python train.py --num_hidden_layers=8 --hidden_size=96 --num_attention_heads=3 --num_key_value_heads=3 --head_dim=32 --intermediate_size=384 --vocab_size=2048 --hidden_act="gelu" --norm="layernorm" --norm_place="pre" --norm_eps=1e-06 --positions="rope" --rope_theta=115000.0 --rope_fraction=1.0 --qk_norm=true --attn_scale=0.383 --bias="all" --tie_word_embeddings=false --parallel_block=false --extras=["local attention windows", "capped logits"] --init="orth" --init_std_qkv=0.058 --init_std_o=0.0145 --init_std_up=0.058 --init_std_down=0.00725 --optimizer="adamw" --learning_rate=0.00253 --beta1=0.9 --beta2=0.98 --weight_decay=0.0 --lr_head=0.00671 --warmup_steps=581 --schedule="wsd" --decay_fraction=0.426 --decay_shape="linear" --final_lr_fraction=0.1 --batch_tokens=[8192, 16384] --max_seq_len=1024 --doc_mask=true --train_tokens=105000000 --max_steps=9120 --dataset="wikipedia_en"
Each number is 128 + 32 x the weight over the matrix's rms, rounded and kept within 0 to 255. Layers, rows and columns count from 0. Numbers have three digits each.

# v: layer 3 attention value, 96x96, rms 0.224, rows 28-55, columns 0-47
# o: layer 3 attention output (transposed), 96x96, rms 0.211, rows 28-55, columns 0-47
# q: layer 3 attention query, 96x96, rms 0.233, rows 32-63, columns 0-47
# k: layer 3 attention key, 96x96, rms 0.229, rows 32-63, columns 0-47
v28:141137136105200171096154131165122096052141110165056110102153091117106136149169123124249090164129146141153152092147150147136153078126094125111069
o28:105109116154211103091145132092168105088120105108178080156093141091095125100146121178178132149137082174090137097182141091149111136060125119139187
v29:171143144124144126132057124136067112112101145124119148129183160154032152152158160135090117099164145104152086173157062118174159113127174124147142
o29:140110127188123128156106093123159111103152098129118120130142154117090169133102080161161082113135179154183187148169124149053097115155117150163094
v30:135194092148108157095125122153149151135124090114102064156042069107135088105173139149172166133190112136114121216106118151135147136123109128113102
o30:114188146167085075118143112158175180135111086080057176079047084113205165133132162157119127147156135079140103130127149147050121149058168190147094
v31:141181144183152144128118065152126061055157097140089150103095132106126139151138087155189124183102156170126146104158095174159137074092060134156113
o31:126048198160132108093186107064185103097106156115132168168107150141133159148096135169103121126150076151166089136187107098102129141103146117146170
q32:114083078118209169142147168145118177059170116137101105101161172093153109128115080121230126103168091147157150079080102128117177085044023146073190
k32:192125192135103129120121109112092156190124153112143127146123128107171155123156157135141140139087117101156149123097141159150085175123085152113102
q33:108161150162164114147132141118181116107106174143102157157058146148099137104102126179091079201132089151152126065076133140137102115126123138187206
k33:157112124150119119080128102145139165151155116119135128121080144101176086109166120173136165108123126139126132152121136143123101128159110132114107
q34:120180147162118093137099087143161078170103148122120156131090118175113163101115161195062137173113112095151151110124150149138118136169166088195155
k34:130115140193084135110135144145154139137115124113150114146110134101125092123137117138146153153104122128122149167135127131111101139141098113072124
q35:130058089099162118099166120096138177102186130197141093131128157125096070134104117083168125133140170156130133144134079101135112112133125165126170
k35:130156129080119063136115089126138117164115119137081122117085104113144120165102134131126147100118146139146083090137120146147177127140139138123137
q36:143110144099187116151102154075119112111114113132178159122125143164115101115123125127169089166147109155089087157075084144156178108079123138066147
k36:174160132090169143153150083112100082119157101089143114118166085124141143130100116118100086089146126108124113099105096087181148169118152111119050
q37:139127135178111158192064137077129093138115127133094118078108153139098100148055103170142140177202083124145128119059095173153165102115116150138158
k37:186119118128174141166161090104112103109169103113161158122222134116177099109130110089114053100150135102143158084097104116157124166153115144087072
q38:163143113163108120204113104101133111136158084139118167118160153133144152154109093102117133141176113080159112109039104169115147142129128107111130
k38:124083134164120174201146103107136141103158090113206135114215111106138151122128141081112076097130124069162164069126139121160095153089114120075095
q39:139057136110167164141160131135095128121141087092093177164176128107158145118160113090160113093134086156099140135134100132093115087149100154110116
k39:099138146108127160139105142150108124147106142095119133141122173156136119101115137174175086130137086146138110091121060123117164117068189112161129
q40:142093130165127081126129062073138130117165151215101084145169115136180120156129081166089103210110186155092142069152152158107111111131153111146109
k40:155125149192170096087129097129089086093147136180100140189089160157100149150078126130124114123124168138144103082107125178093091121107128191180154
q41:129077115084131152138105110132104152130136093113178142148155137106155132073111104119140101127146101153090127153145129114154103102174125104155127
k41:100133141085161112131104137149095134145109101094080128127129132142142093083129174164182102106161133180126150104130085083156113150105133115134135
q42:138129121108072096122138074119159128154161133153177102138125091147191085088154113121064168153137165141125146106157168171103064144184190066175127
k42:103120159166194100113078100103145087158133133131129161172187128146097144178142213112135136110128178127130135070144106101159096182163106116109159
q43:134149124143153082145183148127078171168096140097150140093094123088142112152146089144162132102173094117122142164108161143151173143158150110082127
k43:090156107132077145185147140121161110088190099140103113162150074068157138118158137142159111111126115135086134140171137138169104130113142143137085
q44:122098143116161137107144146097138098134129120110130131143121132117125092111103175109117126121078091163122138112139095120093134118146153128156101
k44:172159160123120119110110130094095118153106174092040156140132161102082094144073086202143174142104061124156092120137076141146196186112170114136100
q45:109072102069128107122150127090106165157105136121081093089098114156107116093075166170114096137175119129169138139096110144144105146139151067211076
k45:136172108132103111154141039089132123159120163082162173152164092096165143143104166167136098082143163104116143114168134119175067167166143119132066
q46:105123130120067130149139081126163174092150130126135074116224128102162151157116120100104114086155195085178087130172109162127136174198113105077125
k46:131107150153147142146124117130177146121121091128182076146138123183100165145093198083155131129138167107157085114149109084091078097157099137143182
q47:143201160102087127121139202167123081155006113110093144094108093121093126120140112145133157104139059132100074200132115112133153138090153093134148
k47:128139101088198158100129087129119119169144074117159144069145095069178162130186191050098094067109135118039180168123139104156041140164182099150100
q48:142085074133116159096089165158112166130144118088149083143190126096194047112124121135186118130148146155118147136133140068110128087088122139052078
k48:132120120108144156146149105156074165071145115124136120081152114104165113097129122084112141136098095139179149094061142157127146103139194138128157
q49:141137098157076160127083166147121169098149123131143074130143154132178093111139080120207159146165080136116114100085119158127207113023077140085107
k49:158126112154145159183137100093077099110159141091152143083196092102195104115117098084111100094091098103141169080107133168140157179148184130092058
q50:102162102191106133130042114164185098074107130157111101142047158167124113106067098166137144201177103123166122094084135181123143092084121157159167
k50:198104145143182159192152050089100124102186132079188141114204104112200135104143091094119102078109113064127201043107131156189107156162165112128085
q51:148087132075144131098171112085105184161188124090156137140151118076176143164176128118098104075065181134103145115156129048136118154166162147104080
k51:082169114138038065077116185144192156123081140157080137201042171125041131151142108175107180165139152184124067183165117126107164121100086142149159
q52:087087132055176147099161146099103196140171155102179169157198103094158111131178147053151107084066119152086171096159136087126114127155131147085100
k52:109141119074080125080101216148107104185090129147066138128073153123055137122113109164118175183146146161088093223137133122104153122106124110119189
q53:107142107120135143103142118121058137140130154165105129123131131097140086109120133074120154117124123104100118172125139117121107152127092150113115
k53:148146095146110131128128110096119132151121108133148135134156087084143123155127165104108105109111179107088099132166104094134053154120090217118101
q54:122176126197118102121136147140132121088132164175104105139080138164114115083117075173148131185148090149115121105103122153108141100080097137171171
k54:126153108104129127139112112107136122157113124101091099104087153178162093149155108139211133152156120186155128082115143181097168106126069123097127
q55:153201173183156107141121141152106065127090123182105133130099141106100091120091071188183119177143092099149096161078113182145208118076109137060163
k55:147160143124166161174098126124144092096121129165180133130165130195165089116100079095119123126165070087127152094062112132145177100138149112105120
q56:124150167153122149124133187127055089119075102152106154101167125080082130131094102179190116134129050144117119196099133116147168126119079125084132
k56:104139127089157106131154168141149120140106105136153147058168094107181159122194132069080122112124097110035144164129173122148101063194176075119165
q57:155151148152138129108086153167117075055092112132149151132153148092115156134109134122113180104061132144108126125179122136115188135110101142100133
k57:166143169111172167084144181139107128092109111117102146161145157139077079078096100101041144128072080118146147185114110132084154159154161141185104
q58:091110053093201146142101124172113133118132119153145124127165107186117089098142169090106105149155081141080165140108153104128100123141162140190155
k58:131120122132149125194125089112070099142135095028119115101123119106115129118133130141153100135130124122107157082135134155144128195098157137100142
q59:115089109150163140163125064130224124121205130126147121169190149172154143132128124111107068089109170106123140042145130139137070139166152133166110
k59:101112156146134158090121102117147115130121120110123144155093162150038112132131145183173097148152155146164123107144104115112123158120055182110133
q60:167070097129155113120167113134112079089140113147117106104201104116155074088113149103112159177143151162134182152127178104056107110170127136148159
k60:137173125147153096171135112103144157098153176133049143098104145108119087133128105137104158110081097128174178095146104171097130175145115058113104
q61:167133134186141131117089091135153119062140121155122152165112165189062182156127138184099101174100119130148128105144076149133079138100125098184114
k61:155121164110109095103150146123121129105143171108150166139127127161095149146108089101076050159135125124168122144108133136113134110171131164065102
q62:099094133147169145124123131095165101114168132102115122105163155130129116136116114102112060072092154127128125104163116113155143118109048173106121
k62:143181104142096159100112136157150191121136119181115100119085129135131114110076107188182164180073157136141109118112109071083112090115062173141159
q63:114089105077142170148061140095175153123210127130144149162164164119103110153121186089144138144103159103129157112127049126175088098130151200158162
k63:137124100145057061145111149093120095106166164108116152186153221131095081097053099162189128218133154171143086079138075112105171185141106181115106
v32:128097197171066135093143128136133124046088141076102161153102165097104122157113091155065139130156065124085133153121151123128101162152088101076163
o32:108161146112108110108120196124093116105109152106147206127111137100134090137129094130127130128108077161126092175099127172180203127137161114150112
v33:112106225129133086108046099113125109093159115092180187085184135150095144105117204163089130186072166139124096099147136112136079192195196092147107
o33:138148151094132143087086109126146149112197170081123124167123128123159141146136075087084115095123135105083149165153134147112191185099138132048137
v34:105154046138107110149145079171104163170187104171146087107160130130146094077152110124109118089143172145117129147140111131104150103127167139150100
o34:151100158191130103159141054154172136160153147158099120148142155182152142129137158097062130132139170106155185080098096134060095150159096153123113
v35:073099074182159156141119137151129156113150086163138161120144111109114159143129137135154125108138178146125121160132126073091100050118109065104127
o35:129125130135147123188174124118192135146126169147145044065090118125125119104156117162171157086152130104120109125108203146086189094133115124189119
v36:148164054105165125139136116132140157218155088112109116079163128141140080080149160106103083075126231155144144107120174135133139108134147128125105
o36:132108175140165179156115041091151147164189099173131096159147119154143141135129136119065130114115174121130151082134142142074078108158145165145093
v37:171157116164134107112095106156106142094137115128134067105115168128142109145080136109141127101165132154093085167117187136170146091127069207062116
o37:081123176133149162184107114119128110087146094112119199129152096166161091159122054109121162150131158161104089083079146138127142104128109128222144
v38:192082192138171156122178122084157154046118079109164197146174119123129136139130106085147105145105114111134177125095144103155088165157071142137105
o38:110136110102135121121173170099125111083120093130204147137116110074100153167133096090183147074129096161072076117144136078212132115105109115116110
v39:047187166116039108120094154127071145113138181148106061111077119141143079083131170147117165126147108126125056107148103161130178122144168172119138
o39:145141100148118105093100108147140142128140144099102165084129159141182099129105081135129091207128161173169088149133127174065165144135156138134146
v40:074136175075187102118113135105152113178171140112183124089188136132153109165143176110110085061094114139111163087142090115174227163140121140126101
o40:110164154112145140110113110140087137145145117130097068163109151197075144182141143102110077090146155184112167135232069097135113087122123165137148
v41:110151128137134139115135119106153099098082184054106099157028100112114164152085134142152190161144103109119149138138149158153194172125056109089172
o41:135131109115129142066104118172082147109098085113112135103126120088095101174091138163159147158124126131184102172131123173158149123132145110191129
v42:143108097110158148108113138131152147170088104106129102095141120125178130096182126090099121097163132125139240108118145065153128107151095175073080
o42:142146154102190162120148073095117124155148112169172127106125102164087092184146107127113126141141151129112097108077149155163058138148132117166088
v43:106088202115098181144106138093058143167087170138180128199123172142128146124177094117200113201146162102114140145090162112163128139085042222106072
o43:099083143133132161125137145081120092132103134121171179115121128127024150096149039116142122126152110163060169170146159150209068201094106130102119
v44:121119160117114106101136157130159155144070195143115124155088130157097170142097146150081114150094093094204137096114157132149089223093140127143144
o44:123178106084152112069092208118076185170085103121126095100130079103081073148101134120150095078133140099143157170156141123157191155077181096066165
v45:204138121167134114130132127124176096136159085125070195126150088146130167122079058129039162121113104140137106146152123124125117081135094126164081
o45:121094169140069173080074114178097130124152138146096198190119099085181106077104198149094155094132104099179110139081101137088161087165126126090166
v46:082082131074155151128098140082146114154146065144149172131207147136160132126160180114148101114202124145123090132135170153128167095241089160124045
o46:120105158140134155147149100067103038127136152172179103158055143158173088137165155118157150119096119202086117100192173091164143105191094147120148
v47:147126175173254145126137109102077122144137095093174144110152085146182143160104110148134093119119154140123136127115089045183170138063073128146127
o47:104148149180133189150105147129121136125141119120179112141112105115123120143136104148161131071165141096071122156153112092112089102104093150155107
v48:135072204158162152148182078116083183108164070122235133125153143106158130170158127068135080080145153124114084107088156115159100154117090167147124
o48:058119175194129147169162147123163107140132149148159118161131119179132140168166118074171175036151146142094074061142140109116167121138093119082104
v49:161118123119118096102096112147119119167170122164114143076111118176159129127104116183120097124132124130115161156145112126158147093113180087159154
o49:135102156133141149137088160149130099150145112091104140137179172107160109081158127144065115124141156109135191121106052148084083171121111130069143
v50:150067153157164155100151142185121173136104111180088162132129098166111137115133135100198061174137120088147127114097175131109060139164176122131206
o50:148126131136166127149173175096184113100110117124210089100103096087117201115092082139207132101130127146115149102151194155133124146135118114134087
v51:101081103141092126109177151122164177104100127092152181140047133133093111121098118127125150146171091102159064145099182169129083147089099141110162
o51:080122115135111114125137175150121153155071114127160125094087096098118080145103141073158180075102112157128097123089169135148173140099172090149138
v52:126075165163156152104085135134123099109143098183172159089130140149110142120154131103145136140139138140111149139114147039173097140138106135096059
o52:101133162136170164088142119095117092124125145120140118136101130149108109120172081156179130104145152098050094096067172162183126143103119099148139
v53:107108108109132158130148140185171123155127078143132134177134138067140108123057129148198133196149131138092179142116179107073121095151078161081117
o53:158128135117102108176153160183125075137091124115167099144113126124151124138086141142135178151080074131135106064100178159117106138129120139155079
v54:150137153180162151114174114163106175130095077187138115117163150166100187147133163118133081142053114109145124132097074121116115144144146125114173
o54:120167141128138111104162177108159195062152115083120123066119119031134172141110046113181091113153165142121173145129150077103146159118128126172133
v55:145067091076120152111134130137152100096158145149107193143160148113089092071155128130158093149114164134127136153121159168067124119119121097116074
o55:148108117111140070116140067100134140136139123151137127168097125149097175042166166140079169113045087171111201090119142119174105133147123182142106